{
  "num_key_value_heads": 12,
  "hidden_act": "geglu",
  "attn_scale": 0.177,
  "tie_word_embeddings": true,
  "init_std_o": 0.00695,
  "init_std_down": 0.00695,
  "max_grad_norm": 1.0,
  "warmup_steps": 200,
  "max_steps": 2107
}
Each number is 128 + 32 x the weight over the matrix's rms, rounded and kept within 0 to 255. Layers, rows and columns count from 0.

# layer 5 MLP up, 512x384, rms 0.0779, rows 460-505, columns 288-335
[[133  63 164 135 170 108 115 103 153  53 107 116 142 160 167 147 127 148 126 138 120 126 120  98  88 177  54  79 131 111 148 126 139 118 135 132 101  90 149 125  89  70 134 116 114 109 145 138]
 [128 170 121 151  80 105 134 105 104 167 119 146 107 128 167 151 169 111  69 106  76 143 113 133  86 166 190 186 103 127 116 102 123 136 123 117 137 143 129 122 124  73 103 152 173 118 190  95]
 [136 165 145 142 149 116  70 149  83 189 118 131 171 157  92 128 135 127 121 148 128 155 144 129 129 142 142 119 186 139  94  88  97 131 106 121 118 136 126 121 138 102 141 150 147 168  47  93]
 [102 133 176 114 113 112 138 117 155 134  86 136 136  98 134 145 133 190 178 164 126 102 136 141 135 173 157  82  94 149 123 164 132 108 236  66 118 136 157 143  95 123 146 131 146 132 163 164]
 [146 133  48 154 148 181 154  84 116 118  94 133 130 115  98 135  86 113 141 155 136  92 106 153  92 127 121 163 201 139 109 122  81 117 176 152  77 151 163 149 120  82 108 122 119 205 103 183]
 [ 22  99 134 175  83 167  88 168  96 144 158 157 109  73 144 112 187 135 142  78 229 142 124 167 144  99 145  86 161 175 134  63 159 109 118 175 152  85 193 129 171 119 119 173  58 173  77 113]
 [132 151 121 125  96 134 109 102  80 154 137 141 149 146 168 163 129 123 129 158 118 128 127 138 146 147 188 145 114 109 130 109 160 110 162  94 116 195 124 147 116  57 175 114 132 148 121 165]
 [110  96  81 140 170  34 110 150  89 113 169 115 123 127  90 167 104 128  79 131 154 157 142  89 128 139  98 145 141 115 157 133  97 123 165  82 133  83 149 109  78 146 100 187 113 145 132 115]
 [131 140 187 156 163 101 172 108 125 160 102 134 150  92  89 115 112 199 127 153 119 118 117 156 147 193 160 107 118  96 148 104  62 166  96  86 133  86 133  81 126 136 151 125 125 194 151  80]
 [124  61 121 122  92 102 153 189 179 165 109  76 144  82 108 157 215 100 128 147 123 104 143 158 100 144  94  95 119 154 143  86 164 137  87 113 172  82  96 120 135  89 109 103 113  97 111 157]
 [175 160 123  92  91 120 163 112 148 190 136 141 185 115  97 123 108 141  97 144 136  98 145 102 107 102 141  80 153  92 100 165 147  91 137 124 140  85 127 143 208 138  94 158 133 108 158  87]
 [ 63  65 133 139 103 171  99 124 145 128 141  93  71 167 174 140  96  89 171 152  36  95 116 148  22 110 114 180 111  73 147 122  62  86 132 127 152  90 121 144 133 149 159 156 116  77  60 153]
 [134 169 117  50 106 121 174 124 185 163 151 150 141 118 102 188 138 127 143 122  95  99 125 119 160 160 131 137 117 111 132 155  43 115 170 140 108 164  65 113 109 177 138 156 162 126 107  55]
 [177 118 125  90 117 189 173  84 144 117 127 129 138 120 119 119 150 174 139  83 140  63 191 121 140 157  99 112 153  86 152 198 156 143 150 117 190 135  95 102  91  93 112  93 163 138 114  97]
 [144 146 142 157  72 150  80 127 120  90 158 130 138 141 116 118  82  73 122 122 137  84 164 179 147 149 164 179 142 127  78 121 138 122 102  81  48  97 179 142 123 129 137 129 183 177 117 117]
 [118 108 190 151  79 136 123 180 109 198 112 119 173  98  93 139  73 140 134  89 119 150 137  68 166 146 166  99 122 174 113  73  88  83 127 160 122 122 130 181  94 128  92 180 140  63 143 148]
 [146 143 109 166 132 181 122 204 124 100 144 164 160 130 129 135 139 113 133  96 119 187 129 142 147 133  54  82 196 169 140 116 156 146  90  67 147  98 119 132 146  90 123 125 185 197 105  81]
 [153 148 143 103 140 143 186  86 136 169 135 137 180 108  84  85 148 108 194 187 133 179 127 138 106 134 131 127 111  54 123  90 100 105 152 183 120 133  99  77 129 133 147 146 166 166 107 120]
 [141 133 138 135 141 165  81 165 148  88 101 148  89 152 162 171 137 141 164 161 129  87 139 149  95 109 148  83 123  98 143 135 146 145  66 146  59 114 139 118 157 147 140 118 121 118 156  96]
 [180 112 189 116 114 149 137 126 127 176 155 110 127 127 133  91 134 135 152 125 123 142 165 112  90 146 125 180 134 141 129  88  70 182 164 118 113 141 136  93 103 141 142 120 127 134 164 106]
 [142 131 210 124 115 133 172  94 160 175 141 104 143  84 199  98 141 181 102 124 170 161 177 106 145 145 159 150 131 137 111 158 109 137  92 105 157 157 102 163  88 108 129 139  91 163 132 134]
 [148 125 102 114 156 108  95 109 155 131 130 155 113 188 187 164 178 137 186 188 111 148 112 124 110 226 184 173 121 121 122 142 135 120 101 142 132 134 124  91 214  34 136 184 100 148 170 178]
 [112 108 178  89 135 116 149 177 128 157  94 182 105  56 100  60 104 159 156  90 198 126 129 124 210 184  44 144  41 134 151 138 126 134 152 110 140 138 172 123 132 111 117 138 133  96  90 142]
 [ 97 122 134 174 120 151 143 124 144 159  83 156 135 153 117 160  96 131 151  96 124 143 130 128 135  73 129 125 116 158 153 135 165 156 117  81 103 160 126 110 121 148 115 145  56 166 191 111]
 [ 73  98 183  71 121 132 103  57  92 144 137 112 147 137 190 125 107 116 140 166 160 102 127 114  80 148 171 188 127 108 142 128 106 114  97 174 145 158 137 104 103 111 129 167 132 140 102 104]
 [174  97 120  51  86  77 144 119 186 163 123 161 109 143 181 120 158  91 127 117 126 200 109 116  96 138  82 134 123 216 105 152 119  82 198 171 182 118 159 193 112 122  85 100 163 127  51 132]
 [153 157 122 144 143 119 116 133  83 134 150 115 139 100 125 119 117 149 111  89  81 224 112  88 127 114 141 139 137 119 143 121 152  85 169 164  51  83 129 150 137 108 131 182 112 160 171 134]
 [162 144 144 119 137 150  96  83 143  82 120 146 102 116 129 117 107 167 138 109 160 109 157 128 129  63 129 157 139  90  63 203 213 148 188 145 173 145 121 146 157 115 116 145 180  90 122 141]
 [125 125 122 152  62 128 125  57 106 110  70 145  99 113 161 104 113 100 173 163 148 100 159 186 129 152  82 125 130 160  83  76 199 166 122  98 114 104 152 134 130  85 156  84  55 111 114 174]
 [150 121 108 132 118  77  75  85 139 126 144 147 110  38 118 122 140 111 123  42 186 105  75 138 126  57 126 171 120 180 139  52 155 105 182 153 162 128 122 186 150 141  95 128 140 159 110 127]
 [136 134 147 171 187  88 108 147 143 124 123 130 146 128 125 123 125 124 113 106 160 163 119 178  90 110 197 103  75  86  86  90 104 137 158 101  91 156 111  84 123  84 106 139 142 111  59 143]
 [ 95 113 153  83 121 179 134  85 134 138 125 137  68 167 139 133 107 144 140 142 149 108 110 134 161 122  94  95 116  94 133 153 166 158 138  77 127 149 142  90 124  29 152 135 145 115 191  95]
 [145 116 160 130 169  96 152  90 111  88 131  84  78 151 161 154  89 148 154 119  81 151 133  85 191  93  90 110 130 131 177 157  83 137 111 148 149 132  90  98 142 108 172 100 105 126  92 115]
 [126 129  91 144 128 161 154 149 100 138  74  71 108 165 150 109 163 115 134 133 116 131 130 147 154 142 179 118 100 154 147  66 120  95 115  96  91 150 161  92 119 101 142 106  90 124 147 205]
 [143 115 169 104 102 151  94 176 161 145 101 126 212 128 123 157 104 133 101 145 108 135 133  91  69 149 144  83 115  75 121 118 139  79 150 124 206 127 125 135 114 153 140 104 189  78 115 175]
 [192 151 148 187 139  95 151 180 161  96 148 137 101 157 100 169 148 138 140 107  99 173 100  76  52 115 120 156 129 183  56 184 169  73 117 125  74 139 138 136  96 148  90 135 114 129 112 197]
 [108 159 138 121 153 122 126 100  76 132 159 104 117 120 115 131 155  71 114 132 115 134 108 147 124  92 131 146 141 121 115 138  99  89 104 146 111  98  92 106 205 137 120 121 151 145 138 150]
 [165 109 157 101 165 105 184 122 105  75 174 155  88 156 190 148 127 129 127 142 191  72 114  93 106 141 122 116 147 106  80 194  97  95  74  93 129 158 181 113 177 130 176 134 114 123 162 105]
 [102 113 117  94 157 141 170 183 122 163 121 109 104 139 120 111 111 175 114 154 143 146 116 109 162 114 179 121 182  65 152 117 121 148 154 130 113 169 120 125 175 158 149 122 107  74 123  98]
 [107 172 140 131 158 109  79 140 168 134 138 189  77 154 133 138 107 139 172 138 122 178 108 137 103 145 109 159  83  80 175 172 103 125 186 119 155 119 146 119 115 129 136 182  84 100 159 128]
 [113 227 175  84 105 121 140 160  99 140 104 110 135 126 140  62 191  83 171 216 162  97  62 154 167 131 175 117 117 122 199  91 139 136 143 116 100 152 157 122 181 154 152 101 138 156 146 124]
 [148 136  92 127 143  91 167  90  71  95 195 186 133 114 181 157 174 147 166  83 122 172  90 110 150 149 151  91  94 119 157  97 163  94 152 133 137 107 151 119 160 123 119 113  92 138 105 169]
 [112 148 146 128 130 105 145  86  94 139 160 146 110 147 108 124 109  98  87 145 126 132 145 143  99 152 119 154 107 122 113 129  97 130 167 115  59 124 135 160  97  96 165  92 161 129  70 144]
 [ 84 160 175 107 129 137  96 126 116 137  99 191 113 167 118 117 142 150 120 137 141 104 100  98 128 137 157 185 103 140  67  74 149  96 117 117  94 137  63 116  83 163 122 133  72 167 145 142]
 [109 104  70 135 155 110  96 108 140 139 142 112 125 131 101 173  87 158 122 178 114 119 134  99  50  72 149 149 129 169 132 165 162  93 134 133 167 116 153 121  97 133  91 104 141 148  68  85]
 [ 77 138  74  97 120 160 129 144 135 182 111 174 161 137 118 173  59  90 104 133  84 127 188  77 194 115 149 143 149 133 122  61 125  77  92 130 172 110  83  81  83  87  96 137 141 102  82 172]]
# layer 5 MLP down (transposed), 512x384, rms 0.0579, rows 460-505, columns 288-335
[[ 98 141 120 153  83  51 140  95  81 132 127 125  96 104 141 151 151 120 109 191 152 128 116 132 176 106  94 176 140 156 110 160  61  74 106 112 121 133 111 114 163 124 106 146  89 100  94  73]
 [152 111 216  68 170 110  83  67 195 101 186  98 155 169  82 172 176  73 152 106  70 134  93  79 211  94 160 151 108  88 172 196  84 156 158 124 155 100 108 109 166  77 105  90  92 105 129 102]
 [141  84 158 137 211 143 146 180  84  99 151 108 150 132 178 114 133 133 173 179 110 140 157 102 114 120 137 111  93 113  90 144 186 152 195 151 103  64 138 112 122 108  94 132 152 117 164 180]
 [123 106 112 131 169 158 154 111 105 129  96 154  83 159 102 121 117 111 140 115 162  99 125 101 124  93 169 184 108 117 179 158 106 111 150  75 102 103 185 187 139 148 147 101  70 134 119 120]
 [125 127 147 127 105 101 127 153 117 146 119 125 131 133 155 134 138 134 143  93 160 182 134 156 118  88 174 166 116 139 158 153 147  92 113 124 126 142 112  96 202 151 101 105 120  51 208 103]
 [ 16 106 130 152 137 175 171 103 130 150 123 120 112  79 181 174  81 105  79 129 118 128 113 115 188 168 193 215 184 188 122 191 136 150 128 155 140 140 135 173 152 137 141 104  94 193 125 127]
 [ 74 131 145 131 118 142 100 143 175 208  98 140 129 116  78  98 137 128 100 153 157 128 139 174 168  63 131 141 118 111 143 154 138 142  20 132 167  96 137 130 150 111 138 107 188  64  84 108]
 [ 65 147 179 162 107 133 122 159 103 129 127  87  96 120 169  84 104  96 101 101 106  98  86 155  81 157 131 123  44 155 118 110 166  93 161 117 132 113  87 115 166 119 152 132 101  82 133 158]
 [173 101 107 164  90 146  85 186 116 116 145 133 134 149 166 152 118  53 112 132 135 125 102  98 111  75  81 151 143 182 107 155 188  87 119 145 112 154 109 158 126 120  92 137 137  99 117 187]
 [150 113 134 142 113 110 116 125 155 123 179 115 103 147 135 108  70 116  79 145 146 138 123 132 145 104 158 135 100 161 196 153 118  91 119 135 106 124  73 136 105 130 183 123 111 148 103  89]
 [ 85  95 108 145 204  69  96 148 157  66 144 131 191 127 156 152 117 192 181 106 123  71 126 176 155 142 119 162 131  92 172 102  86 136 109 101 111 121 111  49 121 126 151 164  93  92 107 151]
 [144 192  88 141 152  22 168 140  74 139 151 154 165  50 133  92 127 184 117  71 150 142  71 119 216 111  83  78 112 109 132  97 169 168 143 135 118 120 152 115  96 134 110 157 111 179 156 109]
 [ 69 180 157 112 125 173 145 117  87 172 161  64 142  87 175 129 120 122 100 184 138 127 114 100 114 191 105 129 141  70 189 134  48 140 154 110 169 106 157 132 160 143 172 119 126 163 132 100]
 [ 62 162 123 134 142 160  54 136 126 112 150 129 122  99 192 117  75 113 180 173  71 139 160  76  92  42  88 166 108 158 167 148 135  82 171  99  73 124  71 123 148 198 112 169 171 120  92 144]
 [ 42 102 136  75 151  98 130 119 130 184  56 142 116  92 127  99 142 208 123  99 124  85 115 123 117 134 150 122 133 124 159 133 126 152 156 177 212 135 128 174 120 110 131 135  75 112 142 142]
 [109  84 123 132  90  94 145 140 141 130 110 109  70 138 142 133 120 131 115 110 169 152 133 103 109  87 109 128  83 135 115 147 154 140 179 119 110 175 156 133 126 138 147 163  90 156 116  67]
 [139 195 117 143 153 183  94 141 105 135  42 131 105 124 143 119 175  97 140 186 145 143  94  47 127 104  99 119  97 121 109 185 123 203  78  60  63 137 123  82 186 126 223 113 110 135 129 145]
 [120  76 134  99  81 110  21  86 153 126 117 142 109 144  69 139 145 111  87  80 169 124 153 202 178 116 124  72 133 148 107  46 124 178 131  79 128 121  79 118 194  91 128 132  50 171  97 151]
 [102 133  98 114 130  87 134 109 159 161 147 123 153  89 120  91 135 141 100 115 119 139  82  73 126 135 131 110 145 174 125 148  81 138 145 122 137  56 146 111 111  99 102 117 137  92  86 133]
 [112 119 107 133 139 102  61 131  99 130  87 109 105  91 130 143 162  96 110 131 184 132 144 110 193 135 129 129  82 126 159 116 145 142  93 167 105 149  89 137 164 191  79  97 140  53 122  94]
 [ 81 132  71  70 152 100 116  92  94  92 103 215  95 138  60 161 131  17 163 128  93 120  79 171 102  98 123 106 122 151 188 127 121 149 143 151 188 131  95  85 109  86 129 127 190 102 109 134]
 [123  93 137 131 159 148  77 142 172  95 189 131 126 131 152 118 104 121 161 112 179 148 120 120 105  90 114 123 122  91 120 155 138 118 113 154 148 106 159 119 135 108  73 172 103 134  81 161]
 [149 163 111 163 126 123 104  82 136 128 153  58 129 153 151 167 104 128 134 130  90 176  96 157  66  45 162 128 157 126 113 171  87 105 138 149 149 149  89 155 102 131 146 145 137 108 182 103]
 [146 133 182  79  57 193 166 164  90 125 129 108  98 156 177 166 116  76 152 117 126 142 101 194 107  88 136 105 197 104 135 156 162 117 114 117 166 129 144 125 103 128 141 106  59 139 122 101]
 [167 166 102 110 166 159 132 132 174 128 104 159 149  79 100 110 159  69 140 152 116 148  80 150 111 108 145 168  94  98 139 187 148 151 116 140  91 114 126 155 159 121 137 172 120  98 120 197]
 [163 147 140 153 164 137 154 126 100 108 174 143 130  91 110 115 131 137 126 106 150 137 173 207 125 126  89 127 129 112  83 129 197 121  70 123 125 169 112 124 183 115 175 119 143  90 190 113]
 [114 150 126 128 184 127 114 116 124 139 148 144 104 125  82 116  79 130 131 146 185 109 146 171 141 149  92 147 146 115 118  89 123 125  99 106 157 154  72 133 153 168 144 163 168 160  97 137]
 [135 130 141 114 118  63 147 173 144 135  87 145 123 133 163 155 131 109  91 155 157 152  96 160 124 174 157 132 134 139 125  99  81 174 124  78 116  99 106 141  55 145 163 104  94 185 138  65]
 [151  87 139 131 167 164 114 142 161 188 181  99 102 121 151 155 122 157  99  99 145 131 132 112 132  95 152 125  74  77 176 164 146 107 145 151  89 123 110 118 153 133 123 119 146 102 153  97]
 [152 113 150 194 162 123 155 185 110 130 116 116 156 136 115 193  72 164 159 167 142 154 160 102  88 127 137 137 158 136  57 181 121 113 108 143  78 148 124 113 115 177 106 182 113 156 182 105]
 [154 107 151 132  86 163 184  91  81 114 118 120 200 137  86 110 200  87 144 188 144 170 126 136 119  93 123 113  85  93 175 108 126 138 161 133 165  89 134 126 107 149 106 176 179 111 140 121]
 [107 134 124 139 179 147 136  94 102 117 120 134 133 146 157  83 136 143 123 154 144 118 130  84 173 165  64 159 143 155 124 131  93 111 129 104 111 155 106 154 129 135 134 137  40  90 105 101]
 [165 161 150 138 138 155  75 171 144 165 122  92 113  90 122 126 161 108  83 133 105 132 126 135  89 162 156 180  82 145 115 160 179  92 164 137  93 107  95 177  96 156  61 139 131 133 145 116]
 [175  86 178 142 153  80 116 166 146  91 159 164 104  62 109 103 147 164 176 188 132 157  86  90 119 112 160 106 165 142 138 112 154 178 155 150 106 176  60 116 146  47 143 126  70 171 155  59]
 [ 78 118 109  93  69 166 163 140 171  97 121 135 136 159 146 191  99 159 124  76 126 145 156 133 196  89 107 131 101  72 169  79 140 100 176 150 215 165 144 123 142  72 195 130 176  87 159 175]
 [117 105 136  87 129 151 114 131 110 136 165 106 139  59 103 154 105 140  78 146 163 124 119  92 106 165 137  66  77  92 105 117 114 155 127 102  90 153 104 142  94 168 149  69 149  73 121 130]
 [119 185  85 144 102 105 116 143 120 168 103 189 136 165 107 149 111 131 140 166 195 104  87 102 189  74 120 121 187 134 190 182 152 154 149 125 113 162 173 101  52 155 116 172 129 146 100 148]
 [175 115 103 111 116 121 107  77  83 160  99  89 138  44 171 122 111 153 190 115 138 186  38  87 140  70  65 119 113 158 140 128 162 179 172 121  88 143 150 100 137 160 154  88 165 202  94  73]
 [103 149  77 135 153 116 157 113 163 122 159 160 128  92 103  89 183  37 106 156  79 163 135 114  85 180  95 167  98 147  96 152 175 135 183 138 107 136 113 148 139 102 121 175 134 122 128 121]
 [110 114 124 183 143 214 132  96 130 153 140 110 175 104 193 119 108 124 132 159 135  71 188 147 103 103  89  97 142 169 118 114 135 109 139  85 136 128 159 117 141 114  93 148  59 126 115 112]
 [136 104  98 180 191  73 141  73 126 127 121 206  43 136  95 169 141 112 179 110 176  89  80 157  83 136 149 198 172  92 130 160 119 149 136 165 151 135 111 131  91 101 120 208 139 137  85 121]
 [124  94 149 139  63 115  72 165 185  99  82  97 102  96  51  94  98 106 116 132  69 127 175 137 143  72 154 170 183 138  97 141 101 119  94 157 103 150 113 113 177 119  54 117 132 142 149  92]
 [120 131 168 140 137 183 149 119  86  87 114 111 138 139 170 131 138 150 100  99  77 121 147 143 117 107 133 121 160 129 113 121 199 178  99 119 143 165 132 105 129 158 135 102 165 138 160 142]
 [128 192 107 142 165 110 111  81 174 119  96 108 181 148 133 167  84 108  97 128 172  93 126 164 102 197 110  99 170 129 164 153 147  87 126 126 175 154 199  96 136 165 182 160 147 118 128 148]
 [183 181 201 158 121 138 158 120 145 159  28 141 153 128 186 129 160 142 131 119 140 135 132 161 185 155  93 132 194 132 110 103 143 148 129 149  98 149 111 120 183 135 109 199  79 108 117 106]
 [211 115 134 156  46  78  89 112 107 118 122 116 101 101 136 136 167 151 171 152 160 136 122 115  58 162 125 143 119 127 135 159 133 193 115  49  93  43 169 126 174 145 150 138  76 152 139  82]]
# layer 5 MLP gate, 512x384, rms 0.0745, rows 461-506, columns 288-335
[[186 128 166 131  89 188 124  82 199 126 101 137  94 150 116 120 138 105 173 174  91 129 131 101  84 173 169 101 104 138 162 121 106 136 137 154 158  83 104 160 125 100 128 119  81 140 158  87]
 [116 107 121 138 146 130 182 128 107  74 137 120  99 139 160 106 119 118 128 108 125  99 138 124 128 127 127 118 143 140 109 148 130 168 171 148  97 119 126 169  97 114 110  96  85  75 171 171]
 [122 134 161 130 134 141 142 135 135 103 139 135 126 118  83 112 157 145 135 140  88 165 123 103  54  99 190 164  96 172  95 178 160 146 135  99 239 102 145 150  73 149 179 129 112 159 154 120]
 [126 144 168 125 138 191 129 149 159 167 113  39  67 125 166  79  95 108  85 132 108 173 119 118 129 166 110 112  92 134  91 141 150 139 137 104 164 171 123  76 175  51  63  90 179 108 138 136]
 [112 115 132 105 112 105  76 146 182  69 147 101 148 140 179 141 116  73  90  81  97  97  89 129 208 135 159 100 121 132 133 101 142 145 137 158 116  68 169  97 174 117 195 104  63 179 135 126]
 [137 148 139 101 143  74 159 141  79  87 140 150 134 148 179 161 123 126 145 125 109 148 118  79 109 198  77 135 129  74 133  87 115 118 195 147 159 200  93 121 129 187 191 125  98 141 130 132]
 [153 145 180 105 173 117  77 164 145 107 181 142  99 110 116 136 124 145 129 110 113 142 114 102 116  58 155 141 112 155 134 114 155  59 148 152 153 152  73  79 105 106 134 162 131 149 214 183]
 [ 56 116 125  96 108 139 112  91 106 112 142 125 146 118 108  76 136 148  75 157 134 134 176 182 115 153 159 142 160 104 101 155  74  84 116 102 147 165 177 130 110 122 140 138 108  98  93 148]
 [148 126 101 146 141 135 123 191 121 138 115 104 139 156 146 141 210 157 174 140  81 148 122 144 166 148 107 100 176 112 142  58 153 120  81 112 133 112 125 148  90  89 116 123 136  97 171 171]
 [101 172 187  79  96 170 149 128 147  96 106 149  68 107  58 137 115 119 121 141 118  90 122  99 121 148 121 103 137 112  94 142 122 136 137 159 152 143 127 139  94 133 158 124  68  99 145 124]
 [159  80 163  58 118 148 131 108 132 197 112 123 133  33 129 121  96 111  87 106 141 108  75 131 146 150 162 123 112 113 130 170 140 130 147 112 178 118 140 111 138 133 182 127 123 116 117 134]
 [185  97 145 105  95 138 140 136 178  95 154 183 122 177  58 162 175 113  93 157 136 156 115 124 174  65 139 115 146 113  77 172 119 119 147 180 188 128  79 110  71 220 145 143 162 133 100 127]
 [148  26 209  70 163 182 184 122 127 106 113 108 145 143 118 103 159 135 140 169 126  55 166 119 148 191 142  60  92 107  98 182 122 170 142 129 165 121 154 101 116 112 168  74 144 155 191 126]
 [ 70 162 127 103 123 110 116 100 115 124 140 189 148  76 133 128 146 124 127 137 174 111 100 103 111 174  95  69 123 109  99  99 168  79 139 124 128 106 118 121 141 166 130 158 116 136 145 121]
 [143 172 128 128 148 159  95 141 135 161 120 157 134 103 152 136 166 158 141  74 123  89  86 137 192  93  89 141 121 118  94  77 148  84 129 143  78 127 115  98 179  98 107  73 123 168 146 179]
 [129  91 145  87 124  92  83 106  89 136 179 144 173 162 123  96 121 116 146 107 196 114 204 106 107 113 107 143 111 164 111 150 162 152 124  93  42 102 101 113 134 147 197  51  40 125 112 100]
 [116 118 109 121 116  95  94  50 147  69 103  87  58 118 143 138  56 164  70  87 133 122 163 112 211  87  76  89 162 153 117 114 123 147 162 113 121 101 121 132 152 116 142 119  66 127 110 122]
 [190 109 130 139  98 185 110 203 122 153 158 193 132 156 152 163 160 136 124 188 124 129 146 144 123 101 140 105 132 137  96 147 217  90 171 133  69 162 131 132 144 129 117 127  76 128 108 103]
 [153 111 143 111 166 131  97 130 117 110 113 133  99  99 151 158 131  91 120 142 125  85 146 111 160 127 132 108  82 164 159 144  87 145 126 145 139 101 133 157 109 130 124 123 137  36 143 141]
 [ 78 146 136 136 155 127 111 159  73 137 107 147 118 113 154 177 137 157  99 182 155 165 130 124 103 164 112 109 171 102  97  82 153  96 144 132 136 124 134  92 204 158 112  85 123 150 131 111]
 [ 29 101 157 152 129  63 111 120 205 103 147 136 145 157 109 171 149 139 158 132  80 132 106 141 123 144 109 119 145  43 136  83 116 135 149 160 117 116 131  58 124 141 119 125  55 213 105 116]
 [159 119 125 160 203 142  95 115  99 120  99 206 169 113 120 133 147  99 134 108 162 155  58 102 157 138 143 185 129 167 153 135 145 142 139 147 155 126 138  98 139 184 124 165 165 126 155  91]
 [173 132 143 110 119 129 132 156  98  65 117 140 104 157 124 156 153 113 110 144 143 125  84 126 131 170 145 152 127 127 108 129 120 130 113 188 185  57 156 113 100  91  81  58 161  89  70 129]
 [201 163  58  99 150 152 159 125 205 153 199 126 143 100  67 105 167 135 117 126 132 138 146 118 194  72 135  72 200 120  73 210 174  62 148 135 119 119 136 158 110 109 159 192  83  18 178 124]
 [118 170  96 108 128 148 157 149 182 138 133 127 147 131 126 103 170 102 142 200 127 101 161 126  83  91 121 167 154 160 140 164 134  78  75 144 143  95  90 143 137 126 106 115 145 150 176 141]
 [137 106 121 104 109 118  75 160 143 171  57  72 139  90 169 129 175 117 103 131 164 162 143 134 109 144 124 135  72 120 120 168 138 146 112 164  91 126 141  96 144 103  98 153 140  95 109  99]
 [118 103 136 147  96 140 141 100  98  46 110  98 168 131 112 163 108 123 144 103 143 126 102 126 135 119 135  73 117 136 139 178 160 179  93 196  71 139 131 120 140 182 151 104 126 142 120 145]
 [ 65 107  90 149 136 116 101  65 100 146 129 173 142 145 149 124  82  89 177 116 156 115 171 108 172 142 106 101 113 138 173 141 161 128 145 103 116 117 169 142 126 108 152  96 113 110 106 161]
 [103 128 143 130 115 126 152 148 120 118 152  99 134 119  90 167 145 125  92 163 120 168 115 124 147 111 105 159 134 134 107 193 114 127 138  92 162 120 125 103 164  86 126 123 136  75 135  90]
 [168 111 151 130 125 186 166 112 110 158 135 160 133 130 112 122 111 110 138 174 165 127 117 114 159 105  19 135 131 130 156 182 141 141 160 124 192 106 159 197 120 177 129 103 126 112 161 130]
 [136 121 118 111 130 136 197 116 165 122 154 101 164  83 108 110 145 139 152 176 137 151 106  74 117 129  72  78  56 153 123 123  78 113  83 165 142 147  84 113 105 151 150 122  97 104 139 107]
 [121  80  99 151 200 123 167 159 154 136  66 158 102 127 119 130 174 119 140 221 155 125 144  89  94  64  79 172 101 139 172 162 153 123  97 171 135 133  93 135 112 124  83  90 103 120 170 158]
 [154  80  70 160 113 172 148 141 151 136 111 124 134 149 167 165  78 137 171  98 126 112 201 134  93  96  83 152 148 162 120 121 115  94 180 111  94 125 104 132 108 150  71 183  80 156 209 175]
 [169 121 145 150 148  99 137 134 155 191 104  98 137  75 146 153 140 120  55 171  98 144  93 123  71 147 144  83 122  90 116  95 148 118  77 113 186 115  92 119  91 185 156 133 159 103  59 147]
 [117  88 140 130 106  90  98 183  91 153 198  63 170  57  79 121  73 117 127  67 161  94 117  97 159 161 145 131  84  95 159 165  85 162 151  36 162 111 152 162 174 156  87 104 170 175 129  77]
 [161 141 158 128  54 122 123 159 136 135 146 160 136  82 134 140 137 118 168  58 148 135 126 138 113 148 122 145 126 108 150 152 179 141 123 146 185 152 129  70  94 169 161 161 112 138 182  95]
 [149 126 148 108 210 101 160 187 134 110 150 137 124 135 142 143 140  88  77  87 125  86 136 136  94 153 148 130 119  76  70 177  97  97 143 151 169 176 131 142 124 140 142  99  65  80 165 120]
 [158 137 122 167 161  94  78 139  98 188 164 110 151 144 149 109 117  78  81  79 116  91 110 112  50 205 146 136  92 181  77 149 110 185 144 133 129 145 188 122 101  94  99 142 150 152 113 178]
 [ 87 172 117 100 176  78  86 130 185 161 136 140 114 166 161 123 126 135 173 154 112 214  75 140  94 175 167 154  83  74 173 143 124 168 165 145 162 138 151  87 108 124 168 135 149 123 156 136]
 [127 121 140  67 158  88  97 159 150 173 168 176 122 125 152 107 117 106 138 116 169 100  81 178 132 109 165 151  70 129 122 105 118 188 114 106 150 165  71 130 167 151  85 131 193 163 135 103]
 [163 130 154 156 116 156  83  80  83 167 100 134  88 139 142 124 139  97 116  81 164 145 137 129 115  75 101  87  66 121  87 121 164  95 159 110 111 152  98 135 157  99 120 173 151 147 149 153]
 [104 156 113 124 157 108 131  71 101 118  61 106 161 164  88 127 163  98 108 157 103  78 157 112 131 162  89 114 105 148 136 132 109 166  90 100 137 152  81  78 140 111 110 152  93  92  92 121]
 [187  99 127 148  81  74 113 106  99 153 112 152 140 154 154 139  92 110 185 165 145  80 128 164 128 156 161 111  75 133 151 153 122 127 180 139 157  97 128 127  79 132 116 137  92 112 138 164]
 [167  59 112 115 153 144  86 117 196 163 156 138 126 139  95 138  91  91 133  86 143 103  96 174 159 144 146 109 129 116 141 196 123 153 101  89 105 108 183 131 136 117 189 109 135 111  84  94]
 [ 88 114 132  91 125 125 155 153 126 126 134 118 131 116 103 163 122  92 141 107 143 159 143 141 163  91 132  72 126 168 104 121 103 103 146 140 139 167  96 148 118 111 135 107  92 128 132 117]
 [166 131 134 126 144 140 158  73  99  80 113 122 128 189 142  80 113 202 108 136  97 139 122  85 148 117 167 119 122 129 162  80 160 107 125 133 196 114 125 156 149 122  66 121 173 112 108 101]]